config = dict(
    n_layer=20,
    d_model=768,
    n_head=12,
    n_kv_head=12,
    head_dim=64,
    d_mlp=3072,
    vocab_size=32000,
    activation='swiglu',
    norm='layernorm',
    norm_place='pre',
    norm_eps=1e-06,
    positions='rope',
    rope_base=191000.0,
    rope_fraction=0.75,
    qk_norm=True,
    attn_scale=0.134,
    bias='none',
    tie_embeddings=False,
    parallel_block=False,
    extras=['local attention windows', 'LayerScale'],
    init='uniform',
    init_std_qkv=0.0238,
    init_std_o=0.00376,
    init_std_up=0.0238,
    init_std_down=0.00188,
    optimizer='muon_variant',
    lr=0.00124,
    lr_mult_o=2.0,
    lr_head=0.00327,
    warmup_steps=0,
    schedule='wsd',
    decay_fraction=0.935,
    decay_shape='sqrt',
    final_lr_fraction=0.0,
    batch_tokens=131072,
    seq_len=384,
    doc_mask=True,
    train_tokens=703200000,
    steps=5365,
    dataset='wikipedia_en',
)
Each number is 128 + 24 x the weight over its row's rms, rounded and kept within 0 to 255. Layers, rows and columns count from 0. Numbers have three digits each. The size before them is the row's rms in percent of the matrix's.

# gate: layer 11 MLP gate, 3072x768, rms 0.0406, rows 337-456, columns 672-703
# up: layer 11 MLP up, 3072x768, rms 0.0411, rows 337-456, columns 672-703
# down: layer 11 MLP down (transposed), 3072x768, rms 0.0351, rows 337-456, columns 672-703
gate337 108:134143122118139160136122131118141152085119101105106147119154129085121136132149100107122122118101
up337 100:145151125152123087116156149131133105102152139133175136133133138114107125165104147144107128093110
down337 105:118112097188150131099149105130140124187160154124138098143106110140103098118110123118134144129142
gate338 102:148134166154118116130127149142162146137175153098104138111094114121096151079109126114099102096158
up338 101:116139106123150126124139092128163129147107138124110133161142160184135128133112140096104107115103
down338 103:137127138126118108075147137173087122139154137113163132138123191136134144091158177111137120088131
gate339 097:122089132145150134136126111133153136155135062127110166123155114134146096161124086164141109117101
up339 103:116124129129145115121156135102125146130131112152098129124124124140117134128126106160123123125164
down339 098:141143160128087154158117128201102125129118115142151101148180172141158172104126134127100110121121
gate340 104:149132065168136083143158099119149139132133120140088123099123144163118158083152137111123148151126
up340 101:121123127146135147145133167114106096105102138107134165115145130122138120100128126100180097120163
down340 099:147092153094122084115133087144116096119146148150174097087150149102113129119104145155143141134101
gate341 097:104093153136126110113172130098177142110140107106129092140114134125114149162097106118115106124127
up341 099:138112127134115130111154128075157133130160142091145111152126145113119161182129104128109130138146
down341 099:104165145085163136129117119158108134153109089091138083179109123102132140103159145171107147170138
gate342 101:159152099143129103124142104111135109106139149141068174153144122093100124122117101123144104087150
up342 101:077105068108148163110154167144103145098141148170142156126116118122117108121153131131129121131137
down342 099:144139106153158135149088154154106098136154073147141092125149165116148123140127125122147148163136
gate343 102:127155158123163094110125114067131090121145136135109135057151133163145130161149151120129126146125
up343 098:148086087125121125135122100091090167179073128136173101063115116145111129119129148138146147169100
down343 102:162125103127127115140123148083102094105125176091118167122138135163115150099115157081125114124101
gate344 101:141100123107103138139133139072135145109114157122136126139155164160138152130097102128145151186148
up344 097:119115132115134124140121103141106151160150168146124102156148102110135116149151111140125105160135
down344 100:126106139141154064137111119149111108146150166105162145155129061170093119152089141090095137153115
gate345 104:123112115131096110130136150167151121086126137110119105149160130123094112112108140130118127171140
up345 103:103113173126065114101153118129127086194154147140132088132133099119095126108153149101135115132141
down345 104:150116110128146151156138110118115164151097080109115160180119125116113130138120104145124097141109
gate346 102:114119127144133164086133112130136163149147077126134112148105165144135141124158174125135138131115
up346 104:134101118162086143114134097130127138136122166095130156088114142139112166108134134113093128130155
down346 102:085120115105126093120134184126136093158142118148090100112118105151092148128144059171137120190149
gate347 105:098133131097150155112125158109130165133104109149114139134175154135124100138141132133142142098143
up347 100:140091107115156100151130136098103132122114206104121137115124137122101095130120130128112110179106
down347 102:129126109149120103153177116146104180141143117128162131158158142089124121149105100132114147111133
gate348 102:105128134103143130123125136164142134126126118157098127140134148128127142117113132132104133120125
up348 106:125134161162153141133130151154133132109102117124159141106178125127111109113151109124113120090122
down348 104:091132142127114126124096110164158109160142128110177132131141136109137147126133142109141161129123
gate349 097:133162130114140116140119122150104156087129096085156121096132126117115082107153104167128142111089
up349 101:148087115131147160166084163120105092136156124130169116123108147174132107131107130141183126134117
down349 101:148137129134089111155112086149137165150103153124118162162117156134134127136088139102114140122124
gate350 099:136113075143112102154125100117142108126083187109154155137101130167129126147137106106104129126124
up350 096:151131124111128134146139151107129094137117103074109143168143118130083130099130134094123101108130
down350 098:137126141135084113127114126131159123130108113129150137088115103131110175109118113159102142115163
gate351 094:163121151142176164109168119135122125091137184083116145172141117129157128132105149149114124113161
up351 097:167119126127126102148083139130136149105135128126089127154088156128090097140097146188156159144123
down351 095:131151110135153095092137099159150111142171133149156121165100130113113133141140142098113084143087
gate352 100:149125104111104146073111135132125121155093148088118119117141138084173145111142150089077134113148
up352 099:111068087164166143123116131128128177098138159107116088082162169116134139136138127096114136125133
down352 098:139156153135131155132175135102118141174095090120119148108142155138120156131150128118138149116141
gate353 107:160095107129138088138151113139127132134130142091093108119187151114164115088118109099128117111139
up353 114:140159100113098143149088141143131090126160127181148099137150113120115160115113176099163122133076
down353 108:112146114148133138129118137200104120119117138120140082126114135147105141151156130115145122160067
gate354 101:151111157106094093098082130087128137129130140105122129156139148132086124147114126119158144124142
up354 101:098173100109152145122107126089167103133108126121117106138085119150124144094113095170137074131143
down354 099:113145102130109084159124083085123148145097117150129121129091123150132069104116085161127141166129
gate355 099:125129100096115173130141135121130156139140155098107101143116120144114116138155170126133122103090
up355 098:138126109126141121149135120139140143099153127106111137135171142116103170146142135137074142127111
down355 097:092068167142165113096133089118119139103131114132160123106133169121129143146114115101093127156125
gate356 098:169097089125145109090139123124109153133120126139126128108147139140144175136132110077119163122115
up356 098:135140136120133098125154148152128163122127139126093129117184122108104092124152129105078118106106
down356 099:160138131171159115117149130127149100128156125177147172088126144124126103150103128165085095121113
gate357 097:179114125132132112076126153151126131098135155128129079138156147121142124105144120117142170140149
up357 097:106130168156088108138155126114128104124115161116160134183115106152153100139153138135122132119117
down357 099:117091103123139148095098145152195147134162182135129129119146142102116131093159145098127162112142
gate358 104:128131155137150095118099107156134133106147106096150158169105119132143121139155142132144150190144
up358 101:155108166119144155134148117140127103163127115165113126109167156157143151104139111151150119201178
down358 104:127182111141099146144158106147109151135163175173103113122093123131097117113129090149155108124143
gate359 099:154109163130070093146103140141123140105132140150128127137166155152127122161143139109140089147079
up359 100:101130123148117085101113160114186147079110137126114124155115133129144155180108148092131113090090
down359 100:156099105125150130137108142133159104106131126167105151150116089151173120097088142168163098123123
gate360 096:129146105087127137169146155123121127116132149087135127151106114145124179134095083142122090129190
up360 096:120167097108139085139144147113128099113174123099100089103140156128135128112163140147104155108127
down360 097:135116114127129149138125134063209143137119106083178129117105124118112176131140116126135165127110
gate361 104:113137126160148129086104106095139114117093146136094157119146161102111123157165120159113125118129
up361 103:098118146099176167138135109119169108142178164121147105122141098134126146132168143148134159098148
down361 104:102149143133137095159150170125109109158101096125144112128103106137153125140139131147137088136140
gate362 098:130135134157131108117163072114145124157141091122126115157161130138145118092116087142125121098148
up362 101:101154146140129091165125121172152140200136148113122136121090087133124154106087161096105107108107
down362 098:125175105103101146118152131149130147151158115161121138174114090157135148085104113112157149131142
gate363 095:125125153082155123140131139124150146113168145161126114120122152144112105100125139120092088099137
up363 097:139121148159125170107110127126148124161142138120128124100114165160141116165162100115176141163095
down363 098:145085112118115110154092120136181168087100116177122107125139108117113126136144062146179120175119
gate364 104:111149114101120126148092183100138149115161114089131137085115125115146145100123115146144169131150
up364 103:086097162152091131130115132170143145121117124130114145154135125156103165171110087116128107090126
down364 100:124114142150153148134137101117169138148121151093128147093142125165100151092138151151117116118134
gate365 098:091133154146157120106152131123130128106121088124152118105158160105116177110127102167162113126098
up365 099:167137118145089108099087097132138129132136126135145106078160085115102152169130119166169118138155
down365 103:129131148114116141119149110118116099154113129131156161122153110089135150134144104148088094161117
gate366 101:105112185182120097172147072133137115134136152140147139139112150115096092120124116160133123163158
up366 101:108102140129109132158154121138101142120147104144156096142143108111098144175180180121114150109137
down366 101:134109112136108115149170102118063129154138119123143139128160120164145164135144121128101146094145
gate367 101:114137132151136107114115105131130139122090169129136091107120117076140132116117073135131107124103
up367 103:127126109156095109141145114117139132126121129166073150096155144110113176145120113114117114142089
down367 101:111149150135080122157151144136137149137157135131124146141127158132154139109131112091114123130143
gate368 101:118118132094167113101142147131132126148129156155114142088142134111116114131136155124132106144107
up368 099:141163121112097085130115136139149142134114129109144119143095139078100141142129166164157204111126
down368 101:100099135097126097144115116110135118136095128143107087095135115126119139128148127152128144132177
gate369 108:125114124114121097129114131140123139083156147131112094145158073163124129153124132144110156096138
up369 105:136145071130096158139128087144106097164175107177138182137088129114126134152120143092164091149077
down369 099:114158136127088147139128143180112139106145133162132135134130142111088133120109119129124141160131
gate370 098:104126142126140139142129106120090114140179131104153055126138104187163052104124168108107134140104
up370 096:130129120140112085174139144121114163129126109112123123115096128121157125170126134104125141108082
down370 104:114142139156169120111156139111106115120176107112117118155118122157142105106122110116069168124161
gate371 096:161125121110090137126125131147139170103158115120197110105132139104115121102090132156114104107096
up371 098:121134132101132120119126151144112153143122135183139148153136145107075100138091121145124143117114
down371 097:145118121138135124130137132148127062152156131138136161164124084144181118128099152134157145096128
gate372 100:108123115110146137122105157163111164134133188107104154129126075160099112119116152116137120113120
up372 098:129153136147163119111181113148109095130106121104161117130110111094124166096090136144101058138113
down372 097:130123095155138136078100113143149114154161153098120150082130070134065104128092163120086112129119
gate373 101:137152144118123122113082122151130155097124122137113132087158193107111114117110131123153118110137
up373 098:082118122119094160126184108105127089109105099151110148144126147136115109177154168192074110146161
down373 100:147110114069148115107135123081170124156054164134149116122122114120124137158108125083124098133104
gate374 098:079129125125097119160127135095102128148119132135138151078138151131094087107125150147135127162172
up374 095:104115156091094095085117160132114147150129136072097122142125118118159116129137109106128152137109
down374 099:125131149176105172110119115150103120111113132106116184117162116128162122121129160112157109187119
gate375 099:117138135146126134103142115128100136140113119121163141142110111098120136089127132124108112144145
up375 100:098145150169156158128157135137121101103137130155112093157149136136122089127109102118116093115108
down375 099:109145147132160176140128141121127127126100114127176150156113147128154148127108118130159083125132
gate376 095:095136175108123155115120150144134139138141160145097154100132069125098117166138055085132116165094
up376 097:119113118180148122112152079097193160139126162130142162142184165093106101117108154150160148161176
down376 096:131149149101174089088169155074091141153159182107097128084152167071147158133080122122119127123143
gate377 099:129101132124134112158116107147159103124139113138137146107135164142094130124126142075112129178108
up377 104:173156092060094102091096094132108125130177156117116132105138063078141111163131067127132100150098
down377 101:151095139139141123143142152144076141086099142126145164104119135128146090154126101123161168099172
gate378 100:120125131159129118115145159153125124141138114122133120093128091119138145145143169116168131145161
up378 102:129118162089157125119113126148111167114155127114118138165157091113107113120149150121136158124116
down378 101:112100108083159096129120158127142139135135121160138156119178152080105133158115127108141126132127
gate379 102:119141176149102132134119120139135180122150063131142171154087124078135130092129111134118179151137
up379 098:129090137116132107145137092133157150180099126124070126127126121169167113136115115102097141159126
down379 100:114117105129137092147136125107123145144144116107164102116134106103153101120136108118105112149147
gate380 095:113114154116131145103138142119135105159164113104152135115174122146131136118133133138164152138100
up380 101:157136159150084148146104152131140117140147099110095147102147143166118156138116175135133167077118
down380 102:129128121108147179126115111122188151112121140161091138156129145128137135087133138116126128154119
gate381 100:112143123124110113161085102105096107155156145129180121139135098085140121129126141102133131132144
up381 098:084159153146126109148099110099140184154137119130117115147152130112088102154104148100103162180156
down381 098:141146076116107115137152079081136143135105087125114146113147149136129127140114166061142144141094
gate382 104:152194156176101085129174138121092161111116116152117135153110101140118155122140125102099132194136
up382 102:134126095113086106084118100155134114131109105183105119150160114126124126109130142162163105131104
down382 103:126103159140142136135130122178082100111106089116184148114154117081140129116132120100138150131163
gate383 098:094134111101169127118155130133127127154086152107150125123155127109102172150136124166121140100120
up383 099:137168166150142148168107150131134120109140113154112137106104134084138118125152114154119128114119
down383 097:149133156151106150144171095103169133143134105155173064145128134125145115151161091096058105129132
gate384 103:155118071131125121093130129148089145137141123090135096136158134130142119129118139147122145081107
up384 103:101134123134143123118090160140116091109098119162183133126140146146107126108141150135140120152098
down384 105:109129141107161085130150091124165111108149097133127133109098126128130143161126122109147156109129
gate385 097:147136116134200064093113119105137146140085148123130141106132137156140137130118185153140107126109
up385 103:131105165122110150156113131155118194102120156125075098130090144113127158143097105164135129106156
down385 099:129142144118114124113081109113151131106162156131073107081097116107109153166101115088136153098121
gate386 101:099152109118128091128131120132124125125082120155080095153114186124098137145143159130169120144101
up386 100:163135070144144130119186145154135131093115136103104102124159130148148127152138115118120116128098
down386 100:133136194134130120122132131089152178126157159082157148134123095088146121146069108139098091107153
gate387 100:111125101089115120116133148156162139136098123142123141115196106132133157144123135136120112100098
up387 098:160117121107118117168134079133126142160093128175154182134107096050095119090106131091139119115103
down387 099:155121094115136126125105082112154110122093148109154142120153160127118129152099105083099143129111
gate388 100:141165109107123088129156125140134126137163124095116079177109094141097119116154158094151144147112
up388 101:111098118109119134128151108098144129107125136104141106138127121090162098109090119134099135149114
down388 103:106117139095170171127176153069136127133100111124138127158152152099152110100149127156109125138111
gate389 101:133149146126106120147074127108150150109114094137132102112139139142088178121156118088097090103099
up389 102:113122199074128155118134126138106139093117134121132124158128098103111102101148103123118111139112
down389 100:097133124114159150145122114158169134125167148092084111157129158138081116152181117161123120123121
gate390 102:141099131154142117133087147147094129142144135099128111134091150128115145098126119170121162124159
up390 100:103089112108163097159138103126133155133099121083132151108110130151130134145062097111163110101106
down390 098:096103129152143134168144107120135142180178124089103168116115141156121122108086176182147084119102
gate391 098:149107140173131142143128170123102168140150170104126137111154113095094165135128134077153121164154
up391 095:138116133163083108132144092164157128152102124152121104149133151121110154114170128137147093122131
down391 099:120139113115119148135149129116101131088132123153159122144116094155084105132167153140094104131142
gate392 097:119082088110127123087147118094156109142153131159092137182113152129115164155101130108142126119118
up392 096:157148137121137156148129135104153162090153140153126123115112145092168138122108148159127119087147
down392 097:165173146138113166105120115116133140127124178143122086131143126100122172105100127142108136106162
gate393 097:115110114121112134101110169125112086113189156131176079092144185131158145124149108119137144102136
up393 099:124097135139161133124128166122141117080128071126138116065105138157126112134140115169120116108086
down393 100:146130101129139146136136152116099141109133080115104131116128140113114133148181139162110126139137
gate394 097:121156140154095148106132091117144092137151166138114095121150121150143146128158110114131192133117
up394 096:112151187130136129117119126123127093138182149123134085122115164087130122136160156128185122137114
down394 096:115099165113176123127112148113146134132083148103105150117126160134109159115119109086129171135169
gate395 105:113132112174142129152106064162145128162114128136123133101134121108143170095165127078149187116140
up395 105:129129137140087147100114123157156145106119132118157178125145099130166091126119140129162153150151
down395 102:134123123154117132133142115090186147106125134115132102147120131106073112139100121101142127157122
gate396 099:163142116132098082116132132107095127103113195128108125088104122117084122184110130128125105112176
up396 100:124127124123112154162150141118140107097110172112068127134140143118127111154096155122174147144156
down396 100:145154125162094105118186094140142117123122140108099119143121108137119133182108139116141108129133
gate397 104:106097140138129108177093133131148139094068156118132134132130152135139128112138095146120063129138
up397 107:104152126169161094137130117127128085123124147090125163142092150142107153134152134139146109121102
down397 105:114107125169124106100102124126125108093122147145124118137126154130130100129103145135152186136142
gate398 098:161157160134164089104154144130100142112117110095086155139088141105138140111150115095132152154116
up398 100:089129137157154119105117097127146110137203122185126136153092113125096129155173167125131154188158
down398 100:111118130137153164124145106133153138141091099115155133136120149139126113123116133148118155111099
gate399 098:149127139133078103121173168111147111099101135112120129122109101094101142138152146160131122108126
up399 099:126135139121158137091132139100111126187111159150094159146094157110163183106124120168112067123189
down399 102:128167146134117154136132127127144121209155157158129132128064128174110116106140153122103145150143
gate400 102:121137078142134122090124133125098148162136094114103138118135092126129157132117180145135109172156
up400 100:115159147136157117123167174146140167151173082145171147115147118136126118120120106116162119085116
down400 100:094123116104178149132158116151142113127139134147099121117112102155088168146133096148128144086130
gate401 100:143148115124134079069163061169191114143124111112152128088154182132108127112129128125131089163094
up401 101:123099167077142192120114152123104120129120085128108138151126104123114152144145133104093173111125
down401 098:139162101123161106162131130124143167111168128125168113153107183159114137143119122117105097088131
gate402 103:126075104179130179145092136122110117120138137106161120163159116141094080154125120091098159148168
up402 099:135129122105159130132091146141148154153201162140146124133092134153113109132119147102146116125100
down402 101:132167108122126120142151136133126150128105127178106129107159185139081079174113182138091139144121
gate403 097:152128122153133151171166150094114149170100105135134097090167149109099134129162147154161131119128
up403 097:127120152151130127164105125180115103096142133155141101088156136116164159154128170158110161139131
down403 098:103135128149152081163115112143157138123140083144140118129150111158107108136121143123093096086121
gate404 100:127116126110128126101130186136170114082137115101145124129121132121146104129105159120108123154107
up404 096:081118179075121186080159188105112116132134111138114131081165100103163125155115121150171150126085
down404 099:100170115111121118100148108179128168140094169106178156115156147124127149143125162121151135166102
gate405 101:135108089136108150120110175126163132116119128117119098142107152159126144079106126139171136131124
up405 104:114130151152148140122162145139137104146124124179127102114133120151162144141178116132137111104121
down405 101:123110137114116165109116141130115056139142124148102114112149081145110119134124148143134093146098
gate406 100:115129138136137127119163168150145151146111131115082164146109143177160124102143106175119113122157
up406 100:094134126127153139112109146142120136096143141106128113165190152101113145118118154111134121131109
down406 100:047142159093121128150119116149107087121074125117169072115116087119156172143134157076095119182079
gate407 098:133157138155154131143140107140119142103078146141132116168148117143147152093102164141136151148112
up407 098:130133155127124117148144129151152141114097130141113114122127097144106148140132148135121141071193
down407 098:102105100150073110143149142110103185117110131160139119114135123149136143152147138143099161148125
gate408 096:134138155155145121147129092138159121136108112122138127149128098109124107127149142144165089143166
up408 096:114105131089148114138124136122152140152164087104080144144107092133131133109130117131137126111085
down408 099:088088147137188136137103112114109171109103128108143154145155102135122107154169107131133086122139
gate409 105:111163090178143123136074147101125091156146145088117127177126123129146130138105143147141124144119
up409 097:193121102090124140153138095159119099118121127134139147115116113106144172101124143126115120165167
down409 099:113126132113119108131160133133108108076165115124098121135126147107145146131146119108128148145119
gate410 104:152160153107152123156098148114147127099121193131102140161120135123169125107158128115135147127095
up410 103:117131112166155129131124107140163132120170108157105180112115141124149093158149075174144133134171
down410 101:118153132105145111102115132136147106158124150091094098161127111111150125132184098134148140137118
gate411 101:108154142126105116101151099134175125140115146126154153105040161122117133108093173129153148109129
up411 100:140179078113107147121108152105171133168130152132179101143113111127125095132126184115134107134108
down411 102:092121080125078147170116178093136104128107161102153111134115141097132125139141109110128091134138
gate412 100:138101152154151102132133114097181152126140148120146092139145109108135090129151137107140127156130
up412 099:159157114113150157144120092130163098144168118130120108120138120191145134158123086126163121113139
down412 098:124074152116099081142124079127137137097129116124095110133129130138140094122121141116082153153118
gate413 101:062087127110141145170081126122107124091125111134156102090156178113113092128110153129124129120104
up413 102:110134089107116132141123129125091115125127160119105163151136107071113111163116164113147089156158
down413 100:133108160097124129155116162097123111099143111115161182149107131075143095111134134133162102104131
gate414 098:179121115118126134126173126149138172111124158086148137143134091136124139152134072096158153120110
up414 101:152119098174102103129141166163129108105164095109107126103139127096153108149090134144154159123145
down414 101:092158151140125130150176167176120136121109099143080113136133138138155151155115103167113121142095
gate415 100:085117151132129165103165125142105138110136110110096137138115090121137137172109094151108110092114
up415 104:138101121148144080116127124148118145118128147109152154122097128146086114127067167105163151132156
down415 101:127105153118107108154143116103155128167136152151082147123131119142135091135139137160139110148122
gate416 095:154124118145141133172114117120133104085170132136105092129125118162131156133106108109115098102149
up416 098:096122126104139118124136123114124108140099108168153119098100131150100115153107145135121120145127
down416 098:143132098144102141130114141116145157126122138117121138092115092143114147126125154087122070158131
gate417 100:128109121125148123141140126120100123096167156172125146130126151133104158119116174129147148175140
up417 098:129130128153095135118186142155169112113109085114124113111114109121104112111110113110145110136151
down417 098:124154115134102169143095117116108113143123074095110117125142146161149170144083115120123106112111
gate418 097:112111128125125109095099154123139086162124100143090100139148148122112108129130171142169189140112
up418 096:049141137123115138122106128114108183143152102122156119153104129131112151139076105110085178158146
down418 096:157084165141117090174119114124114161120107168161128137116159134094129127094174144121153070073121
gate419 100:062180081138125131131123116150119138072178127158106113092129128152138129116113110103133089119166
up419 098:158062158086129154129108136150127109150129141152151133117107147088133156140107136135096114119111
down419 101:144083123132128132086091118127120147124125126119139117149117119113112117132131157116100160109080
gate420 098:110160131131125118163123092134138136140108097136138146143152129123155122141163130174167149077114
up420 096:118115151110122147130127169131115128117189123104137071129124131128138130151104146150128133168119
down420 096:119091130083110175159103089124108102170139113113113112126157130102161123120125144117124107094134
gate421 100:126103068127131106156181105112106105110143147130138098119135142162148104144178131132094134140116
up421 101:132118134125117153152094148107143134113113110132128108128102106109124102125128082136126061114087
down421 101:146086125152128170073160145122124126113148082121119171098130143110154141127141121153118145135094
gate422 101:110142129176125113120137154139116119136123150101095130152123158149162136116133089150161121111148
up422 099:087122132148091141149129127140124133116129166116147158122180133127109155112122114185143127131131
down422 099:105121110131100148153094100139105175156139127085126129141133112099088100138142111165123140114124
gate423 106:152127102111183144147140123115156125117142142150116146170091130123105133140120129101151171158173
up423 101:142149093110151108124154121155115122126135102184111109098104123131160092116083142140142166130144
down423 100:134105133167140175148109113173101075094111146172132149139163137156177095114121149128070102141140
gate424 097:097124130131115124132139117109132134104142139124127131112154179145095109095131145135170127105099
up424 099:123127125077150072135131127137106155151110157125121123156105125133112092122139115134128126091115
down424 100:131108090119128104103132159138130136187132147136158118155123115123151146137131099143125100146105
gate425 101:143149147151112151174140171115148107127107161133116094119128113127130113120118084115122143128120
up425 099:142133133145147096112162094069113171102087141126140138130128139156160139130157123132160171132128
down425 100:123126090133147142126138140154078103128116158148124091146097201168124153133137134151135166112106
gate426 100:136112107140132136163123140176119129108141171097132091129092084114123147118102136148172119130135
up426 102:085113131111117126117116149116078140102110154134116114158112103078150094123168146152150115127118
down426 105:133097116125124135152144121124116109143117117120126121124163138113106125162164144125123163090157
gate427 103:107160127110124130144151150134116122127156160133131137094146110143147143141107148156101119110180
up427 103:104175127137155099107162127097125102142139100133149120157118109102096147087141161099129111144134
down427 102:117079169115142104128132143129120108097111118142152101103121107187163170109146102153145076115093
gate428 098:145145127168171108117155143151109118091149139148145136103110128128128091075160112124151127116139
up428 103:164130134140110137159141150169111112122125139116128165153102081139171140130166125112123138107126
down428 100:120139131144122122108147132132113165119138162198132116134147157130132166125139124149129118144114
gate429 100:130128101102134152114113103153119168190135125126113106128100080148212149151174131085082134111113
up429 098:117151138137155133118157149113150122107114137093162134119103099135087106146093133083114148106147
down429 102:145111167133134148118142140133128150189099184127101136141174164120151157139140123131141116136156
gate430 101:129156148158137075115111113146113155152107148141135126078129130104091112158116129148120143123127
up430 096:126148175156130133117122133104123110116151112092144144154156114176091149171158159121116134159144
down430 096:087126150119115084112097114154088129106109133146113107092137141120129130148089098115145127150160
gate431 102:151173101104105148165150099080120104138148131099114123108183152138151166119154129095159133136152
up431 104:117156122141153091142116174123144122142099124118130136138132093126146137140111143105158139139155
down431 104:101130135097177113149106156131105138118143151137086139089110115173090155090179132121119137134117
gate432 100:139167133099095143127118137144140098131134111109108143136105159111144101115129081108125116174055
up432 104:139119122159094132110163131120126129074132141076099169099135158099120098122151143120142078112160
down432 102:116128116142192108099116158100127157111108151131144164114139135143144138137130134139096150126151
gate433 101:153100162108124145164103109143130103111136124160133135121155174127117144115100142124123166102135
up433 099:107145132106093135137128160104144120122135141116142147158172115125160112123143162136108141130138
down433 100:136150122129154090149126138155147148144108114141111102115127151126131091160107159100111117160147
gate434 099:137156112112108117150183139098146180133115097133142140112120147113108115122127152189134162130123
up434 104:116122110128146102162149131137103124138116156166121116157154127145106094132124167114120131108157
down434 102:157143151137143122129117155151115145150113121100141186140140141120148111151105165114165098103157
gate435 096:113124154153165140113108092175110148126134129117094126144130151148150146102088103148112139183118
up435 096:093175099120145122109145135164099121142092158155116147125143139151110106120088097145135138119122
down435 097:157161130145129117123153134181107147101120137128157114116181137099111100123136158137128124139111
gate436 102:170124123119145090131106098130177120108120157132128140156092125101139101126063120119140152145121
up436 100:083139121121157111151154146115120125121167117151173169137165134065089114156151124127138102152105
down436 103:122177090167091107136134119107138145132099148129138123129141131121134171116120095172163184109122
gate437 098:157142111137115128113118118127104120120147059117098096141120167054068084157120095131143140126117
up437 096:129178071093124098165142097111140125120150142099112096158110157111089143103102126117155165145151
down437 097:125129114103135119113172173102152133083154128163150099111173117130130124139114172136107141097152
gate438 107:113109149093137110131130128099150121097117106087139169133144131192172130065124138126164090127155
up438 103:108133126067162107091081088109104126103157125160158152143120143115170171131119117137110126148127
down438 104:112128145161153168137159118187123162141136102143114170122162132102133108146115120146116149138127
gate439 098:138153133125104131109144124134151110162158130132138115121136145114109147129161130099147136111091
up439 102:151150159104140140109142136140176136161179119144163138178132112114185103102104183071100139122148
down439 099:101141142095152133099144118091136157140113108136134171143110048111120153148098144117162162114119
gate440 102:113116121139100138155133150102113153103193081090156104139134170115085116157114105117112111152088
up440 098:112104107171141140102157139144097139092123115108122140111153134122117107168077132144148140139128
down440 099:166115091100142138166094155115121113120172119094117109104117178116150088090130195115088091176116
gate441 102:139134108101098141146135129138178131139138139158140158169126129137155104172107127124146144098113
up441 102:163154103171149104120072129159118121138116138096106136111125116114092127153138146132102151123100
down441 103:141097086105095102149146165153151115141117114136128166137106109129108123123096147127126133089133
gate442 102:165136092137108136111125122089157144143112088099148105151117130145128126113147076137132116124150
up442 100:146118100122095164078095175107140127108133090096179134130117167108159124126129157110095141119117
down442 097:161129109108186116135116137146084115126131109159135134129095115112146167106148167143127115131125
gate443 100:137124141155119142103111112133191182126126157116138141115110119148116158095142127122112136198144
up443 100:089129133159142119143151093148086165114081133140172133114107105150126072143085166157132133149139
down443 101:088129145131103122141089149089157143143120080121154124140156107120131142130150119152135074128103
gate444 101:135079106160155094119151135117135178105116109148147101135141154103139131130117106163105167114119
up444 099:184177114140115120145147103117136114151136134102128109119150144162115138087134105152173116170101
down444 101:150186117120163178148141100126141094123135171114083116144129136125170130150122107085090124127101
gate445 102:114154100142109129110139152150123106115115083124098102121145143157127113144084114139118118166189
up445 108:161120149148131109172134118095113133099146143189084127103159160177102148105128113169151117171118
down445 105:128142171137125131112147158136139127132072127148129116115137085140098146121111150078071106125143
gate446 101:119091137122111154133089143098145101106117113111135108118105100108116128138124128103133119141125
up446 102:149112136117140188122126152115097174158121144084122135148150165132144149193136138107134131128143
down446 100:087077169156133137104143106115110096123137149050152121135113135129171148096091142164147168119149
gate447 100:126153114087119110143110105162121174079133110110099132164125106125090141123084122094093128173114
up447 100:103089127109155137124125168112123115176125128145137128084116157112119143122108076143171107076086
down447 097:146131157124122104164107106162125116112103120152141094147174096128119176118110132184114085117174
gate448 099:144142181145129080100082140163124143167112123100145121124070125137141159110128156088154096125178
up448 102:164084120108124120159141130088129076119101084092097158109098094142112096095095138134128127112138
down448 101:158120153145122163123112090128096116160123124114113097110135092145152155125135160137090128146094
gate449 101:146124136128169145123082171135118103127147133118126135129114110118109135108153162078152136172113
up449 099:141161140106143084162121113111163114151134182138146137138068104147128087116138093141123139113135
down449 097:095151127170135130146130120141117096156126159143132151088145133113145140140112116132124144112139
gate450 104:115154140135122122091121127100123180137140105133112103070131137088107112094127146099102136146090
up450 101:131148162165136160179114143146123145144136134168143146127115143121086131117145178148130177150111
down450 104:129156179127146119077169121158115135143143131062145149104146145110096144149129082154116127140114
gate451 097:152115141130146111148155151143113150097151114080146081137113103111120126119090129135115126178105
up451 098:127153102121125130146138107154172122083147159149122129105103128140126116149126120155087128127157
down451 099:148123111118135116119114111123127095106126116103115133115137151128135135143130124121146122119172
gate452 097:118100123127134123146131110128129184119118147133151120121098152108120089115138117156157089091126
up452 095:141120113128102141158089176128143121173146123138118139140126130117173137110188129135173106077123
down452 096:148144146153134179172070101093118112157114160084115108119143107145086105106132128121133094083123
gate453 100:115101098137147090125161150127085148124163154127067101108127122153136148099087152154141151120120
up453 100:096128151128128139116129108149181129148109132141115156121106129161118114159107122154144129127138
down453 102:111105097107148146094101115148157158064130136159087131114094127110115075124134147139142117092122
gate454 098:146127130104087128121141153137112151087126154129147129131125109166140078138104135134126167093141
up454 100:165139170119077113117122154117141129140065138130149181119131136114102088115106136077162105086120
down454 100:124145191109112088112095118149130133095150100141077141148106139130172137153107156119125141142115
gate455 100:137122099091118134134148189085116120127091086094106089155106146133115135125143129083152136123110
up455 097:175089174136083125145164112149104188108145129121127103153126123098085089151117140150135157130110
down455 102:163124111129123112119130164109076094121080163120092128131116142101114157100108142090135130150098
gate456 099:139132142152164149113122153111164110147140124153074145128132107116126118124104161058153114115106
up456 101:125162088123180116105169148114133132104119141159095154115091138115128156125158128107113179128107
down456 101:091108132129093162127159120127104119120128172161108154134102130089116157101111137137132120139157